config.toml
n_layer = 8
d_model = 640
n_head = 10
n_kv_head = 1
head_dim = 64
d_mlp = 1280
vocab_size = 34761
activation = "swiglu"
norm = "layernorm"
norm_place = "pre"
norm_eps = 1e-06
positions = "rope"
rope_base = 10000.0
rope_fraction = 1.0
qk_norm = true
attn_scale = 0.125
bias = "none"
tie_embeddings = false
parallel_block = false
init = "trunc"
init_std_qkv = 0.0208
init_std_o = 0.0
init_std_up = 0.0208
init_std_down = 0.0
optimizer = "adamw"
lr = 0.000711
beta1 = 0.9
beta2 = 0.98
weight_decay = 0.11
lr_head = 0.00473
grad_clip = 1.0
warmup_steps = 376
schedule = "wsd"
decay_fraction = 0.929
decay_shape = "linear"
final_lr_fraction = 0.0
batch_tokens = 131072
seq_len = 1024
doc_mask = true
train_tokens = 999900000
steps = 7629
dataset = "wikipedia_en"
Each number is 50 + 12 x the weight over its row's rms, rounded and kept within 0 to 99. Layers, rows and columns count from 0. The size before them is the row's rms in percent of the matrix's.

# layer 4 MLP up, 1280x640, rms 0.0348, rows 0-50, columns 128-191
099:40 43 62 52 51 42 50 49 51 61 49 34 66 54 42 60 41 57 34 61 55 50 39 42 41 42 52 62 27 36 52 41 48 58 59 47 63 51 50 60 63 44 57 46 53 58 52 28 58 60 55 51 51 70 60 62 43 37 65 44 42 53 66 47
098:53 42 35 39 58 59 53 63 35 45 40 54 57 33 35 19 25 69 62 46 51 29 62 49 42 55 55 40 53 48 58 44 35 63 48 38 55 40 51 75 31 14 50 43 60 64 66 31 43 52 47 59 44 46 44 43 39 57 63 47 54 52 38 65
102:47 34 46 46 33 59 49 41 49 50 58 29 56 65 47 46 30 35 71 53 64 43 56 58 40 38 42 69 70 44 82 21 50 43 07 49 52 36 66 42 38 53 61 45 40 55 36 51 59 46 51 55 71 26 79 85 65 29 25 53 59 26 41 50
103:60 38 23 44 52 36 44 52 56 72 60 61 52 51 49 47 58 64 63 55 49 28 11 45 42 40 24 44 61 50 35 66 60 57 41 37 42 58 46 57 54 52 56 64 57 57 57 57 56 28 56 49 59 54 53 37 63 30 65 43 40 63 43 39
100:43 39 33 38 54 41 40 44 56 43 46 39 63 50 32 48 45 55 47 54 51 40 43 51 48 62 61 64 29 50 30 40 55 47 41 43 50 62 42 47 66 61 28 45 42 58 74 59 41 49 50 45 73 40 69 53 68 67 55 57 36 51 76 37
097:22 60 56 49 48 65 52 30 65 67 47 46 43 32 46 34 47 73 67 41 49 52 83 35 68 52 59 55 69 46 66 52 52 64 48 44 46 42 55 29 50 39 73 67 54 49 48 58 50 50 43 63 32 49 62 40 50 44 46 84 44 49 41 69
107:52 64 29 41 26 50 51 55 41 46 34 54 27 52 59 45 31 55 56 52 56 68 42 46 45 27 32 39 46 28 52 44 58 69 68 43 28 43 38 56 61 63 39 56 31 46 48 61 44 56 65 74 40 62 49 37 60 42 64 59 43 47 45 42
098:47 56 60 44 49 30 46 49 37 44 71 48 42 56 57 52 32 42 46 60 60 69 55 49 47 51 63 74 52 72 24 25 58 32 31 41 76 46 59 41 60 56 52 60 48 42 48 55 47 66 35 35 52 43 32 31 68 32 23 66 58 39 39 46
101:38 59 57 52 30 54 39 26 48 52 22 63 46 52 36 57 39 42 59 45 45 51 58 63 47 60 43 52 71 63 24 51 34 44 37 49 64 70 54 61 46 31 63 54 45 44 39 49 59 44 45 37 45 29 70 69 22 65 17 70 62 61 41 55
102:45 52 48 36 54 62 44 72 38 52 44 48 50 51 56 61 19 42 46 51 61 51 37 69 40 51 50 50 52 60 70 38 28 51 45 32 50 36 74 39 30 70 52 42 71 56 38 47 63 47 51 72 31 22 36 36 61 40 53 42 63 51 47 63
105:19 44 70 33 54 49 18 52 37 33 53 48 43 39 54 50 26 48 74 40 50 39 68 57 39 40 35 47 33 42 74 60 50 49 44 55 49 60 48 75 34 55 41 69 57 34 20 57 55 49 55 58 47 70 41 69 44 58 61 56 62 59 57 54
104:55 55 48 36 57 50 27 54 64 43 63 33 44 47 60 35 47 47 55 61 75 48 43 31 45 44 59 41 34 46 45 39 47 67 57 56 68 61 51 63 59 43 47 55 31 44 59 46 40 36 52 70 56 59 61 56 59 64 48 42 65 51 42 46
094:39 40 37 45 26 36 63 43 67 52 29 56 45 37 35 44 50 56 39 43 35 65 43 55 54 39 44 32 45 33 56 33 54 29 50 40 56 54 51 62 73 30 50 51 52 47 22 54 44 54 53 44 61 43 47 58 42 55 46 53 56 49 28 29
103:48 31 36 64 48 32 39 40 51 47 50 44 45 63 43 53 39 61 56 47 62 67 49 52 29 38 48 58 38 45 47 42 43 33 73 52 73 31 58 47 56 30 43 45 44 32 54 58 56 39 51 51 34 45 34 57 46 62 52 49 55 55 61 41
101:51 68 38 56 52 47 51 45 74 65 48 29 45 44 51 39 77 33 46 52 56 53 61 44 41 40 66 70 39 55 67 40 63 37 50 37 62 52 42 60 41 73 69 38 57 49 44 71 51 44 34 38 54 52 50 64 44 46 45 63 58 52 47 69
099:45 55 48 34 36 51 56 42 42 60 56 48 45 53 58 39 25 62 46 30 27 32 64 49 40 63 64 46 50 57 63 58 55 63 50 55 40 45 48 27 23 41 40 60 49 54 51 41 45 67 43 75 45 49 45 52 59 54 32 42 73 72 50 64
108:84 63 41 65 52 45 43 44 40 46 47 51 57 57 63 40 60 62 59 59 53 54 39 36 50 73 47 55 34 51 66 45 43 43 45 46 61 46 36 68 54 54 58 49 37 45 31 65 26 43 54 35 58 32 23 21 52 50 70 50 69 62 35 48
096:47 38 58 36 52 52 38 39 24 30 49 60 36 46 62 39 51 51 51 61 34 40 49 38 27 39 21 45 54 57 51 52 45 71 37 56 45 52 30 45 41 41 41 41 48 56 41 58 47 56 49 37 36 61 33 57 77 48 57 50 57 55 44 52
119:29 62 39 30 18 50 53 47 52 45 62 33 17 55 52 51 38 52 70 27 50 52 44 59 67 44 40 58 46 44 52 38 55 58 51 51 42 45 61 50 66 29 55 65 69 69 33 35 38 33 37 58 56 41 18 45 76 43 48 43 28 35 62 88
092:78 73 56 43 49 66 53 59 60 62 71 65 65 62 35 46 56 72 58 53 46 66 39 61 76 45 34 49 32 46 39 60 36 37 48 43 48 61 22 66 51 70 56 44 48 35 67 53 55 52 61 54 52 48 60 54 32 34 63 59 21 40 63 54
099:49 63 61 29 40 30 52 51 37 44 56 51 29 60 63 52 53 67 48 41 66 41 43 73 55 61 34 35 59 40 41 42 45 52 73 66 50 28 41 64 55 44 37 52 38 51 62 22 50 53 51 36 66 49 46 41 51 53 47 36 44 49 55 73
106:63 65 56 38 48 65 79 64 72 58 52 39 36 44 55 33 55 57 39 43 49 57 54 40 79 57 77 44 61 41 57 35 44 73 60 43 51 11 53 54 57 52 58 54 45 59 70 51 40 82 30 29 63 69 29 21 57 48 38 54 46 52 46 41
095:54 39 47 55 50 40 25 61 44 52 42 47 50 60 37 46 44 48 53 60 71 37 57 46 37 28 37 39 43 29 44 19 43 74 50 51 25 56 60 37 62 60 68 29 50 44 37 66 63 29 40 59 18 61 43 54 54 42 52 56 57 31 78 50
095:65 52 46 49 56 38 45 53 43 58 41 39 48 42 53 29 43 68 50 41 47 53 55 32 36 31 69 40 52 42 55 53 82 19 50 35 55 74 42 50 65 49 42 36 44 22 54 46 39 56 66 42 57 43 51 60 68 61 64 66 47 32 45 55
094:59 49 68 59 43 57 54 41 54 43 50 46 61 68 57 53 50 52 42 67 47 49 63 72 55 57 54 46 52 43 52 57 65 29 49 39 64 63 57 41 62 53 73 51 26 40 73 72 66 53 66 46 40 27 29 71 36 54 41 64 38 59 49 35
101:62 46 57 47 62 51 37 43 68 35 42 47 56 46 50 68 52 53 40 56 48 40 59 40 46 62 40 36 52 61 38 40 44 56 65 28 49 62 28 51 57 35 27 53 63 49 44 66 74 50 31 43 81 23 63 48 47 57 35 37 58 59 36 62
110:56 38 40 64 42 32 61 51 67 58 40 52 74 63 39 57 52 66 35 55 44 51 42 55 42 54 67 71 62 39 33 46 48 54 49 25 64 51 43 65 31 56 35 61 55 73 51 54 68 42 54 40 63 42 42 45 32 49 57 49 51 61 41 45
105:69 53 45 59 39 33 63 51 16 43 51 47 53 46 79 63 38 58 51 64 35 67 73 50 45 38 42 30 45 40 44 46 50 39 31 70 69 49 43 58 48 48 44 45 44 29 53 61 45 59 36 42 52 62 42 56 57 55 34 64 27 52 40 46
097:49 40 52 60 45 54 62 58 72 28 72 45 22 64 52 53 55 42 49 53 53 42 44 27 41 40 47 51 48 47 49 47 44 61 49 41 56 30 57 61 66 36 64 46 54 37 39 53 61 43 67 47 61 41 20 60 57 53 44 59 35 44 42 46
100:69 68 48 44 50 22 38 59 60 61 61 57 56 61 53 46 71 39 61 44 37 46 29 41 48 43 32 64 60 41 63 64 41 52 71 53 87 46 65 62 51 51 41 34 55 43 65 31 44 39 35 62 73 50 45 28 59 53 38 67 53 70 55 44
095:70 49 57 47 60 45 28 66 69 54 56 36 48 53 53 34 53 55 44 37 51 61 55 47 30 41 66 21 61 41 51 47 42 41 45 36 60 45 62 40 49 62 53 54 44 56 49 68 38 56 47 42 44 70 40 64 57 42 29 37 61 60 37 27
094:45 72 38 45 48 62 40 54 40 54 43 67 37 65 46 51 54 52 41 59 50 74 39 57 46 25 49 47 53 58 45 45 69 68 52 37 83 56 52 30 25 57 34 47 30 56 40 50 45 44 58 76 48 31 45 51 45 47 61 35 35 50 49 74
103:65 38 35 49 62 49 48 63 47 40 26 66 28 55 57 44 49 46 49 44 70 33 54 50 68 53 40 50 49 58 56 72 41 50 72 52 47 62 57 69 59 40 45 53 77 37 59 37 59 25 58 32 36 40 42 28 63 44 49 48 74 40 65 43
104:35 37 35 76 39 53 71 42 63 50 60 33 54 61 78 67 59 47 64 69 41 61 52 51 66 69 33 34 60 41 55 58 40 55 59 43 27 45 36 41 50 38 57 48 47 40 39 65 51 44 74 70 56 56 50 53 63 32 41 71 68 39 47 47
097:48 50 62 47 53 46 43 61 65 63 55 50 51 52 43 43 66 61 47 66 76 53 50 49 50 49 51 54 54 53 52 71 64 44 18 37 56 46 39 46 67 38 47 47 36 52 23 49 51 53 52 49 50 51 38 45 39 57 71 39 55 29 27 31
098:55 60 29 50 61 39 34 38 42 44 31 42 42 52 52 67 42 34 50 39 59 41 67 40 55 31 43 42 59 35 50 32 41 58 57 39 57 60 35 58 48 63 55 46 62 59 53 42 53 52 56 36 39 32 29 41 57 53 66 71 50 36 68 43
091:47 57 58 43 31 41 54 41 41 57 77 37 24 55 61 35 30 57 45 72 50 62 54 47 31 55 16 56 64 59 62 40 56 54 36 68 43 44 70 33 26 36 53 48 65 52 58 61 55 44 43 33 50 70 59 60 55 68 49 63 64 49 42 63
104:36 52 43 46 50 32 52 58 44 71 49 55 79 18 43 48 60 62 27 57 62 42 52 42 42 68 60 40 47 61 56 39 47 62 49 72 63 64 43 54 57 47 47 45 45 50 66 32 35 54 58 91 39 51 68 46 60 68 37 28 47 51 73 44
097:51 56 55 57 40 63 62 28 46 56 36 57 34 53 44 37 48 53 63 60 49 65 53 69 35 46 53 67 61 49 41 53 48 50 18 71 56 50 56 37 58 39 67 43 42 56 49 58 56 59 44 52 36 55 69 75 54 58 69 31 54 30 44 49
092:62 22 58 29 35 57 53 62 41 47 43 37 64 52 49 42 65 32 34 33 17 56 59 49 47 44 49 30 57 56 48 36 61 37 51 37 39 37 58 52 50 53 54 59 45 42 38 60 54 31 40 57 70 52 54 45 65 55 37 43 67 48 50 74
100:61 40 34 53 57 59 60 42 50 58 43 35 44 37 43 60 67 41 47 55 68 35 30 60 47 63 50 54 45 56 48 76 47 39 24 42 55 52 25 48 55 42 48 46 75 47 58 57 30 41 49 41 50 43 64 47 54 31 35 53 67 56 84 38
099:53 61 63 57 36 45 50 54 43 41 47 56 66 34 45 54 30 37 57 61 40 44 47 57 40 71 66 60 40 34 37 58 59 71 75 45 58 60 54 66 53 33 44 67 84 55 58 82 38 52 41 44 48 63 31 43 41 63 54 87 41 55 59 26
106:61 39 44 54 58 58 49 53 38 61 50 54 59 62 34 57 39 61 33 55 47 68 33 62 59 30 41 37 37 60 37 21 60 63 37 73 34 47 22 45 58 82 45 44 45 34 63 48 35 50 42 50 28 58 44 52 58 47 43 61 43 44 34 78
088:54 57 78 63 56 62 51 47 54 59 80 60 50 57 57 74 49 47 54 69 61 64 32 69 43 46 48 45 79 40 58 42 73 46 43 65 56 43 53 65 43 53 83 48 38 52 61 44 34 50 64 36 41 37 35 72 45 46 56 47 45 28 35 47
105:62 41 24 65 25 26 36 35 32 51 62 50 36 54 61 65 46 45 81 53 58 60 37 63 63 74 51 63 33 48 44 50 34 57 63 53 47 36 56 37 46 66 49 41 49 29 32 57 45 58 73 63 63 63 46 37 38 50 66 59 22 41 50 41
103:49 61 59 43 36 52 50 37 65 28 57 52 54 37 52 53 39 61 61 57 42 54 66 47 33 52 42 34 69 63 54 36 48 74 28 51 69 76 54 49 59 54 49 47 55 65 56 31 67 58 50 65 33 54 48 31 60 57 30 50 65 30 64 42
096:45 56 61 58 64 60 45 43 56 61 50 42 33 39 36 83 29 40 49 53 50 43 48 44 78 64 40 61 38 43 52 31 54 47 55 34 39 28 48 35 35 56 34 61 55 41 42 62 35 54 65 57 39 64 57 31 40 61 39 65 59 77 59 55
100:40 48 36 35 42 62 66 64 46 59 42 62 53 55 57 40 28 35 53 56 45 56 35 48 58 48 46 50 58 41 29 52 53 50 45 37 51 71 55 83 22 68 27 44 55 69 57 59 49 40 59 78 62 50 34 50 36 33 47 48 49 43 62 63
105:28 38 57 34 63 54 61 46 43 29 51 46 47 46 63 44 51 60 37 36 55 45 43 49 46 27 42 57 34 47 48 45 53 48 63 46 51 55 39 55 40 45 30 58 69 65 41 49 27 58 39 59 51 37 61 36 28 41 34 46 66 27 42 49
095:62 50 47 45 64 60 45 36 50 69 57 31 52 63 50 45 32 49 33 62 50 36 39 44 55 21 35 46 61 58 58 36 47 53 55 60 36 38 48 37 63 32 54 58 43 40 63 74 56 70 50 69 55 57 48 70 61 39 69 41 52 57 59 47
101:40 55 56 71 45 68 32 35 57 67 32 42 41 40 67 47 77 51 65 63 29 59 48 41 42 34 55 43 56 59 47 39 26 37 23 55 63 33 57 49 60 30 38 71 57 48 64 43 60 37 48 50 41 64 57 44 43 38 41 30 64 39 49 36